python train.py --n_layer=10 --d_model=64 --n_head=2 --n_kv_head=2 --head_dim=32 --d_mlp=256 --vocab_size=3495 --activation="swiglu" --norm="rmsnorm" --norm_place="pre" --norm_eps=1e-06 --positions="rope" --rope_base=10000.0 --rope_fraction=1.0 --qk_norm=false --attn_scale=0.177 --bias="none" --tie_embeddings=false --parallel_block=false --init="trunc" --init_std_qkv=0.0644 --init_std_o=0.0 --init_std_up=0.0644 --init_std_down=0.0 --optimizer="muon_variant" --lr=0.00914 --lr_mult_qkv=0.5 --lr_mult_o=4.0 --beta1=0.95 --lr_head=0.015 --grad_clip=2.0 --warmup_steps=200 --schedule="wsd" --decay_fraction=0.702 --decay_shape="pow" --final_lr_fraction=0.0 --batch_tokens=32768 --seq_len=256 --doc_mask=false --train_tokens=131000000 --steps=3998 --dataset="wikipedia_en"
Each number is 500 + 25 x the weight over the matrix's rms, rounded and kept within 0 to 999. Layers, rows and columns count from 0. Numbers have three digits each.

# v: layer 4 attention value, 64x64, rms 0.074, rows 36-63, columns 0-63
# o: layer 4 attention output (transposed), 64x64, rms 0.489, rows 36-63, columns 0-63
# gate: layer 4 MLP gate, 256x64, rms 0.282, rows 0-12, columns 0-63
# up: layer 4 MLP up, 256x64, rms 0.286, rows 0-11, columns 0-63
# down: layer 4 MLP down (transposed), 256x64, rms 0.0664, rows 0-11, columns 0-63
v36:512491530488519489513495498494476482484474477494527502465526517521479519489488490493447509484512501510500493485492490486479490512506492505535495539491455486495505482503455504474525511488475484
o36:477485527514493518527510501503486473496470514491511505511503463534489526489489512522494525511514514507526510470486469497512498483478476504504529517533523496467496522519523471457501533526485493
v37:484493538450555492506525479471496500510473455465496496485507490546580511525494464510504480536469532523484504507490522512500442536520475559472553557554522475477486496478463498472475485484541504
o37:520460496483507453510528526479521513485464486500484479524521441510481492539488472490485478439500504504548489486488533455544501481536501500532499570472489482466528507485532420531484487497447478
v38:478498484493534506469488526497507466500541482488476518501523507498510523485525493489520506521503468534509454511500503432520490469497536451538477492499470492476452483490482492528511468477494476
o38:515514475500510494472494488440516529487483510518540484520480487494468531492497500530491518490498509481472502517489509527438470499462465505494504504541523477500479519520486491514454524478506498
v39:513513527490528533513551494524485489514516490524503475428522499518500517501494510515514479501472491499482485524490524539505498534500502521459534560485504493492485480515542473488509499501468491
o39:535500537496528519523490530502509517526487506522495518488494466542516520491519551533477457495490496498503516486512507479504507522521491521515514500478509488523537510487512437502494488494521505
v40:521510521502489478497512511497520439482501478525495503498476494489472502488492496556508500513480501526505505490476473483490508507478516496474497460444497475519507504509516489500514539498494507
o40:495506538508473512520481487533553489493477506488515539525490515492498524506509512534487490508474495532514489515468510495506492531484503505485516485512515472556504485492492517481498480493500467
v41:457506488514493503477484522538497536517538557491489469516475495496507489479481509459466503443462464498463475502516506475466465483500489547485530476514505485537510478533509493490570492505479512
o41:468483472464571508524491469489505495543540491457477494528503494524489519549462490471463526486474509526471489451529448525501492510494520525508511503497474516545501470480451526524460539496499501
v42:517478548522431510521519459506494515521510520538493488495499507492534485496489477481528492483506474483473526519517510468493481501521467536525545499492501535520543509506530496469452524494527443
o42:467467465495515496502457474512497497497553508501499498527516551515509497524512519487512448486486527490535510465522519512521500500532474498502518473438495508535505469476495481471529485502511479
v43:505511528515495521516483515497525504456513479482533490497494491483483487497549485481484524508448497482457498502466511512503475513522524481496509514474488517526531546534504479491465480447472506
o43:546524515525548509522465492527503505472472532492520544498508520493454471493504522474533501508546511532522521460497512527520491497450506495482474490487538497497487485503556511457486483499491514
v44:528502482484498508498531533492552525500480518506490502470521464542465516539492481492453496460507532464579461468472516506500446514469478522433487498479503502476499516554518470497503470486516469
o44:526482553486501484532541560512537504502504506483450513435453502523509467490509453531488471523435508501543476455539494503494494492488509496476486502511499495485495488497501523481517523516493520
v45:462492545479509459495519466467537484504479494489531498545506533493517503513489471497461508488483487488483515463515471515494488512527496500526489525487507502512518518489489476518533502496490540
o45:499498512524525478489538476551503508493447482494545522514498516472475480528487481480495515444534514454521493481514479487548488497509521497526481519479541509497497494494489503482530492530488472
v46:512475519499547503520485499517504467485498546481509483494508444517503519519522480521512488503565528531538557479444492463490482452485475502500483508465510483537543491524533463476500495502503504
o46:521463470489440510474505508531495497564489532514469527477434501507489513485490478476523470504564511483522496496476542500520493532495506542462492468551538514521523500528534532516508468540459522
v47:506505483502467522472519513500489532558485526504460525477544488522481501481442514529485499511515482500493495472512506525469491462495489492493502511464515503465468470495512512543555495545463508
o47:476520506473508515457500496476533523574539451477493490515487490548546489536472509537496509467453478485493473532528473479537496475524485523509486464509501485474538494506488480531514505492536502
v48:481542501543539505518475518497512459492533522482549517513524500499532545476478549512540523525543557497493530527526472538501501486507497444521512563545504506457474501468468515537486494477528558
o48:510515521475475540477491471488488520485507471454518495501519489477531493510468493466532468451578514461469559547500517477496501447543534510552511502466536483424490535494519515492519511549502547
v49:474480516505511525522454504464491492481501465484511494504488494482516507486531492526530523517521498532501504509460478472513492481525531504509480500473491475520484509525478511478460504515480505
o49:474487487491483514513486467515486491482452532525493505511474503486505504478478517503497505451526467521498514520459523513502513498483445493460482485537509494521495483508532464509466495489492518
v50:509532436464459487511481547488537548499475512466506505507485448485479506535515500487510484489514504481464523483505475474489520497444503499467465467507536490454506511485492504513468481494455503
o50:545544517496448503475530495530501519459529483509442493482474509536489450494513504469525538517500494528509498493515473508491525469496523477512497492541507462483471481513478565538481468480516503
v51:531512525500461490495514505505486515499470512514502520481548507519526437515541502491469485489474498514495487490470507486522503543492509474522484493516487490518520507483510495530480498519464474
o51:547496485515517487480516513540487498495493505506504506448489512502489507468489477498514499567487483488535515513496483498498520519484477529503484505534498496515472521522512485495508495516474440
v52:499501520482522509537511464499509486518462522500520514509510516504518507470477510477489518527523495487498497502510481552488493479503482463519463542485559497474468493498471517442491484507470482
o52:485496496521481533468516488522474502503494492497473488492450444505495471535479526501531467507531500502516514493518494495557489494465485451513490530466499490457499523512516493501551467521504512
v53:460515491479482526511493499501480511505503472482520513499507494501487492533518529479500484471496538506466488498511465502509527505492513526506500499517465490504496488491498470489511492514510494
o53:506476532482506488536504501486498494480522479537470498481510478518480533479480504484514562488525497500492523492503459508509506500501497493507505465517506493537480490492498510492491493525494496
v54:491490526497535501472494496465496527511477521507503495480533514510508465496452532505445538503515489473469493495494512511515476488528495528482474528491467525449488510491493516475520519479492500
o54:485513515494516501476505485471489497532483472486521503484477482519492491527483479493468527508505491500514504455504507438513523445485464491470502503456487516468508508511515444475485544501505517
v55:469515535509473482485496463486471468509502465512487498473522455550482498501517487540491531480520516520521468508505481506504513497524480487499550458501482506493507489507494516469501483517527517
o55:503501485517512477508491485472527492551481511504462512478483514523534516474493488530498529463518516509526527550473494512509448501510483511482488511494469519525492512504510499483515518507483491
v56:475476541481473456509485467474524534458507521479509512536499468491518472484511438497541485483477486464476490488484508497535509512477528522445479461450488502531506498533524481498439488508506422
o56:530444529505512488504495465537511494464534542540511471509492562484492483490485516474502489485534539482509481480529512491502524496464499510427437489446505505562466470487507525519515470429482474
v57:518476532489494514519441455504498496491521507471494525474516481520482478505505450511420480483440521466539507478508551512478500484496513468489507485503511505530508539491473495516500505499495461
o57:462437498513522484510476522495525496525497470502513543488522481551488460503492556499503527489511552515542511492522515512564499497458532511466465461498474477475490519512542546476501488498488488
v58:513529475500495513493491500500467486495500507451475482494495447531470503535521522464524438526519504515519521489488553523521534484489532493492525478489493495528502504531510469499515485465468507
o58:566503491509490496497568562489458505545534511544480513520502488497493517473526545481499509541483496496488478499511516507487507528491537508499503499518522500510481479503573521482492468511467538
v59:435515470499555542519488486495489483523520515491461485499509552501465498531502504456485504493501531497444491499486496503496480513511469543489448531482493499501524490460518457525525490500525507
o59:437465523448529466523493490481499507563462470543497494470495478510485503525481484491490545520519456500504531467527444491466496496502505503483514490552533471473527497472494486513462467547495517
v60:496514499500500523479515515477520513535517502524503544510438481509520530490494525486476492495478480480500493484534489502523468456508483507496525489512538508468499503486523531493514532489551531
o60:500489485493530491496494517438500503455527465478513516548501524531494471544506464523505497449513489519497499514516489470501478507527509491502487500467491507524500490494477507505522508528519526
v61:510548515470493469507496543515506473500461495508516461521537464519512501492472525470495510472510509500465515494513494467491473503482459542468537479473517494501523497445497471482505528439516503
o61:519522527503496483521524466487496521507540461470455533519498519527467542525476458424519488541560521493535482467524491475500511486486527493521538523505476469490481480522484515485488500524486459
v62:484530481471551478483522509458519491527505525525493514487479496534524495494499471479482499499554517472452508470490521503516524499506489492505534468501490497471498493480479478509458477487439499
o62:560522514506501484450513475499510513504484513498497469475508532523480500499492518511495485508548494514519476495511466485515482508484522492489560491503516545465469507516517548543517485523492529
v63:496518474497488562503440485500504509504504499540506486535504493485499470528524488455512527505531495457530547472559536482459497469534478500490509503476502491525508501463504488489474505475545514
o63:462468494486481437476457449475482516518528476504480531488504524528465503489523490475528497487548486482469513480543485529505523502514510467499491471475496507438505494548509552508471512554539511
gate0:473496487480471532477490504535491520514459550488515467539446480438508538507443552488464484487488518497470522524480481517516445510500475517525518489544494508497496523495517470510523502511471540
up0:471518504495517493476492476471476462525505461498483513521555491508516475505552485442502496483505513509490506466548495448505530471559516467527470504499489503442483481467512536522531475513488483
down0:511549487515467513477497522502500535541528509524477457477485539488515503467560525499458506522544470461477512493523498492530477518478496489491497450463478474546500541516548497502489463501508451
gate1:526515493511532533496522504555536521483492535471480483503513501506511504483472519496487454472461480492544496462488520490489475488507457507505507429499515528492513504461492484554493481487458510
up1:519503527489499563474504548513481522567512507475537494496504534479548510503483511487475488453463484506496529475491498491536481504500473500535500508473514518476525522534475487504513479504497499
down1:484467502559454484493541523493475501426494447524507485522478464533479489487529497516516504494514514495492490516474484548511505487520504480472515464502453476471493468484528521481516516501469497
gate2:511525522477449552491514502476488525477498501512494505481453489471481474522500518515528535456464481471488527452446465492488560497510486440531488497472471547472524454498470457521496507516502499
up2:493469490512565476495484485497492478520533497488519533509554503496514514475506521488459489519488503538482524553480540517483511520528511517496522502494486436485556543470492510474445489526465483
down2:499501495471448500473514500512527524500467514522500494484487460522522525510513498456504532484546483508467504525474443493493526491501533517551520511507514487488471536489488526562562460516488535
gate3:499484515461521471480529486541503512477539541476485493467461457482513456458523498496486482503505493527493491477543524538480518521524470502521541508526529456488529523518484480474476489486495538
up3:503477508505478475508480482482483507476514502486515543492547495487509519541485460487474496488531480510397484474499501498480501496490536521492495527521490487516523480537464482512538495507504461
down3:483550479518468482510515480487450485457494494481483486497483486492492527533470492490528523500494506511448537469463481480519477475524495455507504465492517477486458517497480477446451524521498524
gate4:504542540482488461472498485461506476487458475442493534467517497470481479529494480478513503489498503497458503484515510444466516505508471521521508550534528454498538548496476506473487504528470454
up4:522511482480482478466479503506517511506517507499507532510482494483455514538490494470510526515451473501487499574483543467441551507483499524473522531535510478520509475522502503516470464497489464
down4:484578523455513489469494485489527468480463506469485480491488521502483466506519507522493488539502530498494497477509531504501499522470451534489463542529514483532490519464465514472483505478456497
gate5:501455511479529512473521514517442463523520513495487525504469508540523466506484531494509515531503511531506481516485487494492479512537492521495535492519492458489514475507480532488460491469479519
up5:531527529535517512487511475505495466500484501450523487509479509520520473513469518560529522485510505517481512487474455451514479505490475508470510454471507524498532531477524517508458538490528511
down5:485518511507541505511520499489488497515485521506522502515488501519487490523463526514480451447532541503494475531478544506480498512452498501549488454550481515507503483518471494529533500490543515
gate6:497555538506477477507499511511511518495485491502473464487508473558495510512498503449469499531498534551488505499518488476504496490512556514476517546498485491530521506504502506529456521525544503
up6:454518495472488523507493510479475530538484496497505491507504478500470482528517504475531518481549452466511458532508505490495491524475497521530515509507549479495495536505479509507534543540474506
down6:521472468467506532529482488500449496487514493518476590537463480482496515497475478500511513503510495498483517493460519516485467490516491513531515521514475500462511495459476453490524473457509499
gate7:485505495477448536452501518497548521491471501553493458499504500498487492458540447462481482464466491475509470477501452481500523498512445500509524443491545500493498520527506492497506525458480496
up7:473488488457455520506523524477518465527478470516488509501510504527547532497482495540509496476505577530502539490497509523449532516469494495484529526537537537485499485457511485478503526492495509
down7:520533522495495548481496489457488490467483483489500543500529515521534462476483480525505497484483520511484540551532467469526535528462490467547502523520497504446480505513461509495494502479495546
gate8:453486578503544492559503500515465481506496512506532500507506507490509537519498507470542541502503503481479548485494464491499526525503466503516489485483503469506493487482483533420512502523485514
up8:471506501516517535515462499485507472516479498503489505456516481488520446463487515516502509484501531497451534494531485509550489529540538468501517492479535465476534494481550544488471471492511533
down8:542536521522475532461460517532496481472537516484480542502527510528528524548516493492527469502509510512478453456506529506520470474467517477491495506483473532521507503547475491467498503489523508
gate9:488475483478526511474499521503540462555521504507495532526467515513518492511573531523502523494501481502484528474511509489486520468500516502535530572536535460490496485484509520500467504474488509
up9:513472477517442477471493526541516498571494518512486505454490474535522476505546523501527494477470481516519487503502499476538477485514510501494518471495506476484490493466512554530520497481536525
down9:501518488522510535529499482499453518466500493464516512559513472469492526510464515506509481519558529498505461510535516491546526514483462478482472534489486508543507492467488471491502496536522501
gate10:496466492516533503496490483510513509484440531515509515487485493481503474554506505513509502509489521508503539455477493538530467479463453500522534480467496490523468519478554499525449476496536502
up10:543497430487466517516518511516532514552499513498496526548520530497509516488514525502476467471470511506512477505490465487491533541513488533469500492494501474493498486500500484471512533520502527
down10:484531469475490525488516511535516476511518514511496483537530485517495529483487458484515471497559507468498527483489492465483526478500521495509479520523510522500502506489472489459545436492453526
gate11:503484475484500478492535456533472454515478502513456522483518486534502531468484507476536527495546501511514547509513561509502517535488482455513494505479490469472509444536481506503498461504507521
up11:520503513499504528502475509449486529525536530496526500486506523509443505476493504448530530494494504489495536491443497476487554523530505502519506574500557504505513462521550490546491483521519488
down11:502491518461448497474516492524497513531467492510526458470512500476555504520489463550451489502546506517523514506530526502526510484493510495496506479497533468508512491488448504422480454486503503
gate12:476481495485552502477447501526528520502525546475415450489508501515531515489500550512459545540478550512501505525480504511528476499476515515469518495501476541513504495458479479481494481506515470